python train.py --rope_theta=10000.0 --init_std_up=0.0518 --max_grad_norm=2.0 --train_tokens=435300000 --max_steps=3322
Each number is 128 + 24 x the weight over the matrix's rms, rounded and kept within 0 to 255. Layers, rows and columns count from 0.

# layer 5 attention query, 256x128, rms 0.107, rows 106-127, columns 0-63
[[129  66 125 137 145 130  84 117 118 126 122 130 125 116 144 140 148 149 135  90 118 142 120 102 105 144 131 127  72 144 147 123 126 137 145 164 144 141 179 154 114 134 130 128 138 126 132 145  94 103 147 102 120 145  88 130  84  83 153  78 120 116 100 175]
 [137 127 112 154 146  90 108 122 129 141 114 120 153 139 126 131 101 146 131 128 145  88 151 106 168 155 175 120 136 131 126 112 172 126  79 134 125 150  81 156 203 116 182 144 138  94 151 128 100 135 143 117 141 148 146 152 147 119 158 134 113 126 141 151]
 [124  70 111 119 119 145  99  90 151 109 140 170 151  52 114 108 133 163  88 153 146 166 145 119 113 115 107 142 152 148  91 153 124 124 128 130 139 113 127 107 161 122 148 107 141 111  79 138 112 132 139 117 129 104 139 147 136 103 119 142  92 176 139  91]
 [146 104 152 195  68 129 126 138  85 108 112 136 125  92  93 116 121  95 127 117 153 133 134 138 163 141 125 150 123 140 164 145 114 154 134 110 153 164 134 108 116  97 148  70 129 137 110 143 150 135 134 147  78 131 169  85 163 128 149 116  84 149 144 152]
 [112 168 121 147 187 173 142 141 169 173 150 124 158 105 124 156 180 168 168 125  84 162 125 106 107 113 127 127 105 100 157 131 171 145 152 103 131  87 121 133 132 148 154 113 146 104 125 139 113 153 151 181 148 113 120 149 110 150 129  97 180 126 111  98]
 [116 102 123 167 119 112 145 109 121 121  77 157 117 149 179 162 115 122 114 124 140 131 128 145 147 124 115 131 174 118 141 109 192 202 132 103 182  52  98 134 138 158  90 186  75 115 161 161 141 105 108 161 123 128 135 122 100 187 135 131 102 125 140 167]
 [ 75 118 138  92  65 110 171 120 151 130 140 132  72 101 137 120 146 115 142 142 165 171 143 107 125 112 126 112 108 139 138  97 125 125 123 121 137 116 108  75 123  93 139 161 100 148 135  97 122 129 140 141 119 142  93 137 119 164 135 140  94 148 106 151]
 [ 83 140 168  90 145 116 213 133 128  85 148 115  96 103 126 110 138 144 122  87  94 125 100 144 140 115 202 134 169 155 102 139  81 121 145 188 148 118 150 134 163 160 144 150  82 131 138 101 113 107 139 118 102 156 165 129  98 119 111 146 138 152 137 160]
 [111 128 166 170 133 131 102  84 101 139 133  90 107 133  81 144  76 128 153  89 126  98 114 144 141 122 155 110 106 116 160 137 153 171 135 143 145  57 163 139 108 108 151  93 142 124 120 168 134 100 126 164 109 114 135 132 105 143  97 108 188 149 138 118]
 [114 114 127  82 144 143 146 154 125 124 109 124 132 106 122 129 162 123 115 153 146 102  97 131 137 135 127 120 125 131 144 111 160 143 147 152 127 127 136 157 112 117 129 101 120 145 118  81 146 124 119  95 115 125 140 130 146 155 162 157 172 110 138  92]
 [122  97 137 103 131  96 132 148 123 108 104 186  90 127 142 168 114 123 129 140 115 161 106 111 122 121 119 155 139 149 121 133 107 124 139 138 128 102 134 108 151 119 149 133 100 153 106 116 128 112 122 157 128 114 107 153 107 123 131 128 121 160 117 152]
 [117 157  93 148 112 152  77 163 128 145 157  99 142  78 131 121  71 110 142 115 147 109 100 108 119  90 134 157 195 183 105 128 106 118 167 119 127 111 107 156 121 102 110  91 105  75 144 133 109 144 155 131 134 141 160 138 117 114 150 142 115 105 115  90]
 [173  97 154 144 132 166 121 143  99  99 129 129 160 129 139 102  69 106 119  97 159 128 141 137 123  87 148  99 127 152 124  94 156 164 161 137 117 170 153  63 165 144 104  95  91 177 107 126 146 149 137 157  66 105 127 110 142 147 116 111 166 157  79 165]
 [119 132 116 138  60 125 125 125 155 141 126 102 126 129  88 143 134 161 114 150 145 103  94 117 120 136 159 104 148 124 129 103 126 136 102  90 118  98 119 114 130 129 174 156 130 135 122 124  73 115 155 111 173 156 139 118  77 112 150 115 133 131 137 178]
 [120 110 135 182  80  93 102 115 136 124  97 148 112 122 129 141 107 121 106 154 150 116 169 137 129 114 127 132 118 102 132 129 128  72 182 134 120 109 109 117 144 143 132  92 165 168  84 104 149 105 127 106 151 100 138 140 109 126 144 136 133  96 125 122]
 [132  91 124 153 156 175  86 149 144 104 158 147 146 103 140 135 172  86 142 137 139 118 166 131 145 103 120  90 123 139 118 134 144 114 101 101 118 200 163 169 100 111 101 133 134 143 138 137 165 148 123 133  81 110 153 155 158 143 140 117 118 132 125 174]
 [119 129 117  77  98 157 147 174 127 161 105 127 111 128 122 116 129 111 157 110 155 161 171 138  86 116  99 117 166  72 131 119 121 181  78 149 146 125 178 111 165  95 127  83 135 125 160 104 148 189 172 112 165 105 118 109 163 163 149 107 173 147 137 170]
 [139 111 131 130 152 130 118 107 140 158 139 162  79 136 125 148 134 124 157  90 105 151 168 111 138 129 139 120 132  97 140 102 120  96 101 137 145 129 127 140 124 118 111 133 156 170 109 118 179 162 136 141 126 154 124 145 113 137 101 166 135 104 130 117]
 [168 127 107 177 136 159 149 134 105 170  93 115 127 135 130 125 131 118 108 121 135 129 108 127 155 106 128 110 133 130 136 153 175  79 141 102  90 110 127 137 138 123  87 166 113 137 140 160 114 113 132 150 104 173 139  97 135  99 149 145  91 149  96  84]
 [135 139 144 180  94 170 133 140  92 143 181 128  96 156  79 142 158 146 121 102 136 142  92  81  89  93 127 128 115 113 141  85 140 155 163 134 132 131 102 130 124 162 133 157 121 118 145 107 147 112 141 147 160 122 136 139 131  99 142 140  90 180  94 169]
 [109  92 111 140 161 130 108 128 134 140 154 141 134  90 112 158  97 116 132 144 115 151  85 130 151 126 126  98 103 110  75 123 156 135 118  95 116  57 104 161 106 122 146  93 172  90  61 145 121 100 126 114 147 161  94 106 105 143 149 129 148 118 111 124]
 [110 115 147 120 126 149 142 161  83 137 151 159 184 126 143 124 131 149 104 139 135 139 136 113 118  84 133 141 128 137 106  98  90 121 145 162 122 116 137 132 140 103  41 124 135 129 111 149 132 124 143 126 125 183  88  81 163 116 131  99  94 144 132 130]]
# layer 5 attention key, 256x128, rms 0.111, rows 106-127, columns 0-63
[[ 85 122 102 101 138 161 113 123 134 126 174 142 111 143  97 158 107  98 155 133 139  89 134 115 122 133 151 154 113 139 137  62 141 177 162  78 159 128 145 170  52 114 116  96 194 120 156 167 116 114 150 114 164 163 138 170 127 125 105 162 172 160  90 133]
 [139 137 113 112 119  99 133 160 117 140 145 118 126 143 155 120 154 135 185 139 113 101 144 145 141 135 102 140 113 146 111 140 152 157 120 104 102 162  79 160 126 105 135 167 149  77 163 135 135 101 128  99 115 107 104 148 175 115  86 143 110 125 132 155]
 [ 83  88 159 126  97  98 149 144 122  97 124 122 112 111 139 137 150 159 120 141 124 130 156  88 149 140 123 150 140 131 148 102 150 121 164 183  97 111 179 119 114 115 183 124 132  98 106 117 108 140 140 112 128 128 153 141 107 113 120 105 150 154 145 125]
 [130 105 111 151 129 101 123 123 136 114  92 106 129 113 155 100 137 127 105 108 121 122 160 147 140 142 137 103 168 144 107 149 138  99 134 131 141  91 151 142 126  92 100 105 140 117 125 135 146 161 155 152  97  98 105 130 118 151  97 152 109 167 125 160]
 [119 158 146 124 105 121 120 138 132 150 144 119  91  86  72 160  92 110 123  82 125 153 106  93 157 147 150 154 134 107 118  95 126 188 162 110 137 102 159 135  66 125 125 105 160 105 124 169 187 110 120 137 141 122  98  95 166 125 147  98 107 126  85 105]
 [115 114 152  78 143  90 135 159 118 122 161 115 113 159 138 141  70 146 102 158 101 173 118 130  98 136 128 154 157 138  97 109 142 141 145 148 107  99 135 116 125  93 107 111 112 131 123 126 146 143 123 160 143 122 118  85 161 155 119 129 135 134 127 146]
 [130 139  83 110 119 140  99 121 151  79 113 138 112 145 104 140 109 107 118 131  97 153 157 166 139 124 173 143 148 140 123 133 194 146 136 157 113  88 141 107 114  92 141 110 108 162 111 147 168 123 140 140 137 124 151 161 107 155 104 112 119 110 146 142]
 [104 146 199 138 152 148 161 179  92 102 152 138 163 146 117 143 130  86 126  61  76 144  75 127  96  67 117 118 151 138 133 121 131 136 146 138 150 126 109 119 157 120 155 125 121 105 127 148 102  94 121 154  79 111 168 120 117 111 138 142 162 127 124 159]
 [126 139 117 140 102 136  75 126 105 153 143 120 116 142 181 136 135 113 127 131 144 148 105 143  80 122 148 136 145 111 171 147 158 128 121 154 168  80 121 129 112 182 121 140 160  97 120 150 150 149 137 104 142 141 104 129 124 120 139 138 139 114 140 141]
 [127 149 121 122 111 118 135 147 145 141 124 169 115 127 133 102 162 120 116 166 146 144 140  94 129 122 147 102 132 130 145  68  99 139 168 140 113 105 133 123 173 109  43 113 156  72  99  89 151 118  89 124 134 163 113 130 119 148  96 147 112 135 111 139]
 [ 98 112 136 139 136 134 111 146 155 147  98  86 115 120 152 139 142 115 113 125 136 109 113  91 138 155 108 157 176 152 124 129 131 128 173  96 123 153 108 105 122 129 145 122 145 106 112  93  83 110  87 134 142 107 106 127  81 141 113 101 116 128 132 138]
 [103  96 142  83 169 143  77 154 133 114 160 109 156  84 119  88 123 192 138 104 121 144 130 149 142  84 154 129 105 143 103 119 130 145  97 115 162  99 119 114 125 140 133 144 150 123 103 189 109 147 149 132 153 131  70  97 133  64 127 154  97 129 113 136]
 [131 132 106 136 119 125 133 116  74 103 138 145 177 153 158 125 114 152 118 139 131 171 155 158  74 136 127 141 111 180 139 143 124 168 149 169 106 195 158 119 149 132  81  87 152 146 144 112 157 121 132 137 103 169 119 113  83 139 164 121 103 150 121 133]
 [125 137 126 121  81 130 171 109 104 131 132 120 124 124  95 137 123 157 130 125 129 121  96 139 146 129 117 120 168 173 101 122 108 126 130 109 158  92 107 100 100 123 110 143 151 113 126 145 126 135 134 135 115 167 145 160 105 129 131 128 136 157 153 165]
 [101 132  82 143  99 139 117 165 118 139 142 109 133  95 158 111 124  78 134 135 163 147 164 127 151 113 122 110 111 102 132 110  98 123 137 147 139 112 172 169 137 150  90  96 166 159 113  95 126 132  97 112 116  74 112 141  86 146 129 130 109 143 148 145]
 [131 115 126 150 141 157 171 111  99 105 162 138 173 125 117 132  75 148  92 107  84 127 184  94 154 157 121 112 124 128 118 146 172 126 111 140 119 140 149 133 124 120 116 119 165 124 131 156 115 156 113 125 106 150 131 142 155 114 137 177 181 138 101 124]
 [161 147 164 106 169  92 167 119  97 153 177 159 168 127 131 128 155 123  77 121 173 145 166 133 101 138 133 128 101 159 162 132 138 117 116 167 134 153  93 128 119 166  98 139 133  95 104 156 138  89 143 161 112 115  75 107 184 159 132 127 115 145 109 142]
 [121 141 153 161 148 112 122 121 101 133  99 141 137 122 167 182 138 120 122 133 133 131 135  85 158 158 176  87 109  86 126 144 130 121  92 161 142 163 155 150  74 100 119 149 116 121 120  89 155 150 134 125 136 138 114 114 142 160 141  96 140  64 133  86]
 [123 104  95  97 133 111 103 116 110 142 146 109 123 116 110  66 127 119 142 127  66 160 119 162 116 106  97 138 166  92 140 142  95 100 127 117 165 127 138 109 119 102 133  88 106 102 149 136  82 120 114 131 135 103 135 120 178 128 117 131 127 154 136 148]
 [ 98 158 135 125 110 164 110 130 121 121 106 149  94 109  80  81 162 132 140 131  73 116 101 101  98 149 145 103 149 122 151 145 131  97  95 156 128  97 143 135 138 146 145  98 122 114 133 157 126  90 159 139 157  64 102 162 103  94  84 158 123  96 110 133]
 [ 74 169 111 112 147 115 117 122 152 181 132 108 128 105 107 169 152 122 100 132 123 138 155 137 149 125 140 138  91 112 161  96  87 154 152 116 172 143 126 154  99 134 131 175 105  98  75 165 146 121 132 130 111 133 191 155 112  90 119 123 122 137 138 134]
 [118 121 134  82 114 120 128  99 127 129 119 133  98 139 116 109 193 159 110 121 114  75 132 151 175  95 128 130 156 119 115 141 116 138 121 119 105 182 145 104 133 120  77 126 129 139  77 168 116 131 166 154 157 125 144 138 144 129 151 128  80 110 102  87]]
# layer 5 attention value, 256x128, rms 0.0842, rows 64-66, columns 0-63
[[119 142  68  64  93 107 125 132 134 126 126 111  79 131 118 128  95 110 103 109 134 140 131 170 129 126 102 151  93 106 140  88 133 179 126 119 141 138 146 155 117 126 131  96 149 104 140 124 141 125 159 148 131 103 163 136 109 143 114 102 111 107 150 138]
 [ 91 137 134 120  96 173 185 140 142 124 125 160 135 154  91 103 138  93 115 113 106 127 116 136 143 144 102 154 138 121 143 126 139 123 129 115 122 101 110 148 129 126 114 121 146  87 134  92 101 112  92 123 158 153 141 119 111 165 113 103 125  94 151 128]
 [119 130 107 166 137 137 135 175 100 121  53 112 161 140 125 107 116 160 113  71 145 135 164 110 122 112 113 136 113 103 149 128 122 122 145 117 112  99 103 108 125 152 146 129  69 118  97  83 147 124 159 142 123 113 151 146 168 122 156 103 134 115 175 136]]
# layer 5 attention output (transposed), 256x128, rms 0.124, rows 64-65, columns 0-63
[[110 107 105 110 115 133 114  91 135 130 149 122 115 113  90 122 101 114  99 105 123 137 161  93  99 114 116 155 165 132  87 133 124 112 150  99 125 167 147  99 173 103 133 108 136  90 136 129 124 141 159 140 148 135 123 134 118 100  80  91 176 152 136 133]
 [134 163 154 107 167 136 153 107 123 138 117 160 160 137 147 120 164 113 144 155 136 172 115 160 138 109 102 132 209 124 130 131 137 140 170 110 122 148 154 144  99 148 142 122 168  99 121 150 105  86 151 139 137 117 137 134 159 131  99 108 130 143 129 119]]